Part of a small language model's weights.
Size: 8 heads of 32 (4 for keys and values), MLP 704 SwiGLU, 6.45M parameters.
Training: 224M tokens, 6843 steps.
Each number is 128 + 24 x the weight over its row's rms, rounded and kept within 0 to 255. Layers, rows and columns count from 0. The size above them is the row's rms in percent of the matrix's.

# layer 5 attention query, 256x256, rms 0.122, rows 204-220,236-251, columns 64-127
size [ 56  49  53  46 106 127 114 156 105  93 114  91  92  85  73  62  59 151 128 150 132  24  24  22  45  38  49  51  60  80  93 112 145]
[[102  71 128 158 102  93 147 117 117 137 112 153  51 103 130 168 133 116 149 122 122 142 104 121 151 136 138 155 118 115 125 130 131 115 129  81 124 129 116 138 120 105 141 142  99  84 106 144 132 131 125 146  88  98 162 131 114 144 124 116 123 139 102 132]
 [124  72 107 150 178 119 117 106 103 150 105 134  69 115 137  77 185 137 118 110 113 167 157 138 144 127 143 112  92 113 106 141 124  73 130 114  77 106 129  86  85 118 153 199  97  85  70 155 125 147 118 148  94 114 124 146 129 130 142 104 129 118 164 137]
 [123  80 163 149  74 140 175 146  94 125 157 112 139 105 132 112 100 119 104 103 140 134 158  96 110 101  87 136 135 154 115 137 150 143 142 114 111  95 101  36 141 108 130 109 152 102 120 141 111 126 122 110 144 114 133 129 121 126 144 160 104 156 145 132]
 [115 129  91 132 167  91 101 126 125 107 109 126 133 129 160 118 168 149 132 130 125 140 134 161 157 125 135 110 115 118 130 147 107 161 148 140 119 113 129 122 156 134  94 111 108  88 140 153 158 125 113 144 116 131 147 165 140 163 194 141  95 120 143 129]
 [136 123 192 132 119 137 137 110 124 102 115 162 174  96 113  85 114 105 138 127  83 161  74 164 125  84 143 116 119 148 125 123 114 136 163 141 128 153 153 137 131 124 164 141 161 147  78 133 131 137 117 150 104  99 164 109 149 109  97 133 127 163 107  98]
 [119 177 111 115 139 161 112  93 165 115 113  68 127 128 144 108 123 129 155  97 129 116 126 156 146 131 132 143 119 113 166 164 128  92 106 153 130 132 146 110 146 148 144  99  94 140  86 132 127 142 112 137 112 117 105 164 104 135 126 110 142 113 159 117]
 [110 141 149  99 145 114 150 128 122 126 156 143  87  88 109 113 124 152 116 125 197 124  99 123 129 111 138 151 144 100 116  90 141 135 159 135 123 135 132  98 118  96 153 192 114 104 108 105 101 108  99 134 157 126 150 103 118 137 142 149 119 110  94 123]
 [125 112 162 123  92 135 140 138 117 134 124 149 148 118 155 130 107  97 118 101 127 100  98 129 102 118 119 108 141 150 152 119 146 121 141 116 109 140 143 155  86 149 141 142 171 172 126 151 123  84 134 118 159 118 154 113 145 131 111 101 106 120 102 144]
 [102 142 142  90 104  77 111 141 124 162 119 119 151  95  93 153 146 132 119 178 120 136 173 113 160 118 131 134 169 130  99 103 115 170 121 193 142 139 130 150 145 115 110 117 114 107 128 108 124 136 139 105 145 114 184  85 141 167 137 140 172  82 106 128]
 [120 106 136 136 118 159 108 160 140 140 120 138  86 125 139 132 108 116 125  35 155 107  99 122 118 157  93 148 109 135 132 132 126  87 146  49 142 112 100 101 122 157 111 115 151  81 162 116 119 121 172  64 130 107 112 135 148 100 112 118 109 111 148 144]
 [164 153 150 125 123 123 181  76 182 103 126 120 113  81 120 146 130 154 117 111 134 115 147 120 136 128 168  85 173 111 113 129 171 121 105 112  97 178  98 132 109  86 136 124 111 137 112 117 127  83 141 137 143 128 146 110 152 107 133 133 125 196 148 161]
 [137 149 118  96  89 112 120 114 107 112 142  95 126 160 176 158 134  99 152 191 118 145 184 102 160 113 125 130 138 115 110 113  96 125 129 163 152 110 131 118 171 127  91 146  97 122 149 101 131 152 132  72 158 141 149 105  97 166 112 170 144 104 124  83]
 [109 100 106  68  92 127 100 104 127 160 156 154 125 134  99  97 122 132 122 133 114 119 137 170 164  87 146 114 126 148 114 135 112 126 165 141 121 151 135 129 143 115 114 160 141 112 124 148 117 142 171 117 123 126 150 112 123 125 113 117 162 135 152 105]
 [139 177 136 154 122 127 152 169  96 125  96 122 146 157 158 129 121 166 133 120 109 122 129  93 140 114 111 119 139 131 127 108 131 151 108 136 162 151 121 132 177 122 103 129 108  73 137 103 132 122  96  85 139 184 116 118 103 149 145 148 124 123 145 104]
 [113  90 123 139 103 103 100  99 105 133 142 161  96 114 103 141 174 128 163 139 136 131 174 148 163 127 144 117 141  90  87 132 103 130  95 119 138 150 108 119 125 113  96 136  91  69 114  90 108 159 147 118 181 137 170  92 152 170 132 182 148 121 137 144]
 [112 128 130 136 139  98 137 134 107 185 132 100 116 138 144 123 125 151 112 124 134  63 156 118 147 156 129 131 156 115 138 138 154 136 109 139 112 134 145 159 142  92 116  78 137 117 148 150 139 100 129  82 146 146 115 116 106 138 159 104 120 140 173 182]
 [125  81 130 166 130 133  81 136 107 112 113 101 128 134 137  99 163 151 122 138 121 111 123 111 124 152 127  92 115 121 140 119 156 147 129 130 140 120 105  89 111 118 111 102  90 121 103 154 127 127 145 132 131 113 122  86  90 121 103 112 140 139 110 122]
 [148 134 104 141 129  77 148 157 153 124 143 164 123 164 113  91 106 127 167 120 119 149 138 158 142 140 116 157 127 125 115 163 118 170 155 121 105 112 159 101 108 161 138 150 121 147 160  77 188 153 113 121 125 128 134 136 165 150 108 101  98 132 138 168]
 [160 136 126 147 149 132 139 124 135 121 128 138  80 148 103 121 113 120 135 172 176 102 205 149 152 120 137 156 126 142 165 115 181 108 118 141 119 151 128 210 114 125 100 108  98 155 107 125 123 120 131 125 128 115 164 157 119 117  85 152 101 117 132 157]
 [134 142 122 148 120 157 162 135 124 128  88 134 127 104 103 115 109 134 100 108 168 159 135 130 154 107 119 140 150 143 125 122  83 104 100  89 117  93 128 157  93 148  86 153 121 153 144 138 123 155 145 131 128 119 141 126 100 123  98  90 109 109  98  97]
 [101 145 106 103 150 123 109 122 116 116  51 137 125 126 136 118 160  93 106 111 133 115 158 155 125 163 132  93 136  94 160 128 145 160 127 109 118 148 122 135 106 111  90 141  88 111 169  86 141 192 111 135 118 102 125 134 147 170 114 125 115 112 112 144]
 [124 112 147 102 116 128 115  84 132 127  40 139 100 152 130 151 139 134  89 143  99 141 144 102  98 118 121 124 143  92 146 135 145  88 135 163 139 180 179 139 130 113 163 179 116 164 130 162 137 168 108 162 113 135 143 142 134 114  99 133 110 136 130 143]
 [ 76  88 140 115 123 147 123 135  66 113 122 110 163 156 131 104 140 147 170 152 154 108 159 125 141  97 115 126 112 125 143 117  95 116 182 134 119  79 172 107 126 134 112 136 136 116 109 162  68 145 118 115 185 118 143 127 178 152 115 145 156 112 148 117]
 [203 119 152 111 135 116 153 114 117 170 159 130 135 130 114 154 127 175 133 119 125  85 134 123 121 176 123 139 158 132 111 132  87 168  97 134 153 121 111 179 147 129  99 112 156 153 145 108 128 124 127 111 121 112 134 126 100 183 173 101  93 169 136 151]
 [160  73  79  91 125  84 110 132 161 143 179 127 155 121 169 106 142 162 171  95 181 121 112 126 149 165 123 118  99 121  93 146 123 150  89 177 127 139 177 115 145 134 107 130 164 124 122 142  90 140 139 111 129  95 181 100 129 149 102 128 103 145 101 156]
 [119 167 127 122 101 144 187 107 145 132 141 125 126 132 107 123 141 127 168 113 136 154 141 128  87 132 108 107 138 114 129 135 117  98 163 165 140 140 102 136 140 128 123 135 152 149 117 124 107 125 111 148 112 160 103 122 102 138 194 132 124 112 138 126]
 [138 105 119 130 146 121 104 162 141 108 134 118 179 122 152 134 147  87 119 106 101 152 130 144 138 148 119 101 126 136 103 123 151 102 118 145 146 126 185 108 152 119 150 137 107 129 128 144  96 133 150 136 157  83 181 139 115 133  89 140  96 134  93 145]
 [147 104 151 140 171 134  95 101 136 101 128 154 197 112 124 135 124 144 106 175  96 153 128 122 125 133 113 147 152 121 147 145 181 123 122  93 117 123 113 107 116 126 145 115 107 129 115 124 170 119  78 105 153 153 104 123 114 134 103 121 116 112 106 147]
 [145 110 134 137 113 142 140 142 112 141  67 118  79 146  94 112  70 125 147 143 197 128 104 132 126 116 124 132 134 122 128 133  92 120 109  82 122  94 108 146 110 135 106 109 177 148 139 100 147 110 138  75 123 133  96 127 146  99 116 106 122 112 144 101]
 [149 121 132 140 122 121 146 123 121 153 160 120 108 113 124 141 125 168 160 132 154 143 169 146 178 117 100 141 103 140 108 128 139 155  77 107 108 122 168 162 143 122 112  61 151 153 107  99 107 116 116  90 111 117  89 107 145 123 118 145 138 139 115 102]
 [ 93 117  92  95 122 122 114 131  93 133  96 171 144 142 166 143 130 121 121 109 109 109  96 100 164 108 148 143 105  83 175 127 110 138 139 104 147 111 117 109 115 131 114 139 106  86 105 113 122 151 123 156 175 135 149 108 151 132 132  91 117 185 159  89]
 [141 111 119 119 151 164 110  83 147  97 105  90 152 116 121 104 146  96  52 162 135  86  91 154  96 109 131  98 140 122 134 135 129  93 133 134 131 124 142 137  99 126 155 149 145 139 143 137 133 125 186 130 126 125 147 135  93 140 131 101 126 130 115 120]
 [105  93 149 133  90 113 130 108 120 137 152 106 131 156 157 130 135 137 126 130 182 105 127 136 119 142 121  83 107 118 144 151 137 121 130 103 158 107 114 138 143 125 108  71 142 131 153 124 132 190 146 118 130 112  89 108 170 113 107 114 180 111 143 103]]
# layer 5 attention key, 128x256, rms 0.125, rows 108-123, columns 64-127
size [172 180 191 193  61  47  48  47  52  50  49  45  67  62 114 162]
[[133 113 193 139 146  73 144 133  91 124  94 139 111 140 134  79 143 124 187 110 104 127 143 105 140 143 125 122 139 116 127 113 127 147 149 109 103 122 139 150 115 120 149 145  94 154 194 167 171 161  68 166 139 116 151 111 148 173  86  78 125 171 121 120]
 [135 140 143 115  85 159 123  84 110 149 113 133 183 150 135 104 134 159 153 159 161 152 150 136  82 116 117 111  92 127 139 111 108 123 162 129  89 148  79 125  87  86 166 139 135 126 141 169 123 127 123 154 161 144 107 148 121 131 131 155 141 133 153 162]
 [173  98 131 125 101 207 168 152 117 111 125  87 144  84  73 167 107 148 119 156 162 150 115  84 101 119 144 129 172 110 125  78 157 132  80  79 108 145 105 119 127 112 118  94 117  99 181 165 113 146 138 118 142  63 184 120 150 177  97 134 154  95 103 175]
 [ 99 148 120 138 125 167 121 122 121 121 136 133 107 127 185 139 148 180 139 117 136 134 130  94 126  95 147 126  98 136 146 109 159 135 117 137 127 152 140 142 125 116 140 177 196 135 129 172 122  98 120 125 127 101 102 147 157 135 107 161 141 109 113 150]
 [157 117 127 125 158 116 152 124 124 148 151 156 156 114 115  71 141 115 153 126 150 128 113 175 104 114 122 136 105 132 152 167  87 121 126 115 144 121 161 132  99  88 147  80 148 161 105 115 135 150 136 121 158 125 132  97 126 132 140 121 158 103 172 111]
 [145  80 105 126 153 115 132 137 163 108 122 112 124 122 131 203 163 105  64 159  94 133 141 158 139 136 113  95 131  89 109 106 158 151 125 145 127 138 125 139 148  98 147  96 135 138 105 149 170 171 157 103 172 150 158 114  94 117 110 137 134 120 145 117]
 [147 136 127 122 101 150 136 126  95 110 115 157 133 138 121  81  84 129 138  83 123 158  98 100 127 134 130 159 110 111 136 116 146 145 141 114 160  90 125 160 124 140 134 128  91 151 146 160  94  74 106 127 123  76  88 144 123 130 142  96 152 116  82  89]
 [126 163 149 124  91 128 132  90 112 127 151 120 109 108 151  90 102 125 154  96 136 113 124  98  93 108 135 154 119 186 118  74 140 137 141 155 157 123 158 165 147 135 141 136 110 114 135 119 106 116 126 112  85  94 124 164 103 166  69 113 155 120 103 187]
 [161 148 120 122  69 122 149 145  57 109 157 130  79 121 142  97 119 177 131  98 136  98  99 124  90 153 193 155 128 164 143 109 155 118 145 141 133 169 120 128 125 146 144 128 138 107 126 143 104  84 117  96  68  96 125 129 129  90  54 120 144 164  83 131]
 [142 114 112 104 161  99  96 140 154 130  81 116 183  99 141 156 113 127 124 135 135 131 138 111 133 159 113 143 119 141 107 146 119 147 106 103 134 101 102 111 148  96 145  47  93 130 140 156 144 168 166 121 130 162 142 128 113 136 192 143  92 134 106 140]
 [105 126 121 129 150 133 108 124 130 125 143  82 126  91 130 150 117 103 138  95 108  97 163 137 167  72 139 124 117 136 108 177 118 146  50 121 185  86 157 157 132 164  94  85 136 142 122 142 137 114 119 111 132 138 171 143 107 145 142 161 113 127 128 107]
 [164 181 138 126 111 142 156 151  92 151 123 127  85 138 115 110 135  91 122 131 183 141 124 147 114 135 151 141 154 141 140 109 136 117 149 131 135 139  78 129 132 186 161 163 131 173 107 180 147  82 119 133  98 133  65 111 114 135 115 118 123 128 129 148]
 [132 144 136 123  77 126 136 155 135 128 173 148 140 149 130 120 157 144 145 155 168 147 139 128 103 149 154 139 139 132 153 103  73 134 145 174 105 152 105 144 125 134 127 146 125  87 204 140 116 133 133 105 107 140  96 117 109  94 144 140 145 112  92 192]
 [121 110 112 100 138 118 142 178 113 163 130 134 126 151 166 115 158 130 141 109 126 106 106 164 112 117 150 177 114 116 134 151  98 123 173  97 121 192 151 116 167 143 113  97  91 113 160 109 109 105 152 120 115 174 108 113 144 129 129 159 174  91 114 165]
 [134 146 125 166  94 148 147  96 117 142  87 138 162 140 124 157 124 149 123 138 149 141 105  91  96 134 118 134 136 140 125 108 118 106 124 122 123  91  91 116 113 126 121 152 112 114  70 129 143 118 128 124 145 108 119 127 143 150 139 151 129 141 120 111]
 [117  69 120 104 135 130  89  96  74 155 159 126 157 149 134 159  94 122 104 112 111  93 142 117 101 138 162 103 131 142 140 134 146 128 115 149 151  79  99 117 146 139 123 148  95 136 167 169 124  90 142 126 126 177 128 163 107 116 167  76 125 145 107 147]]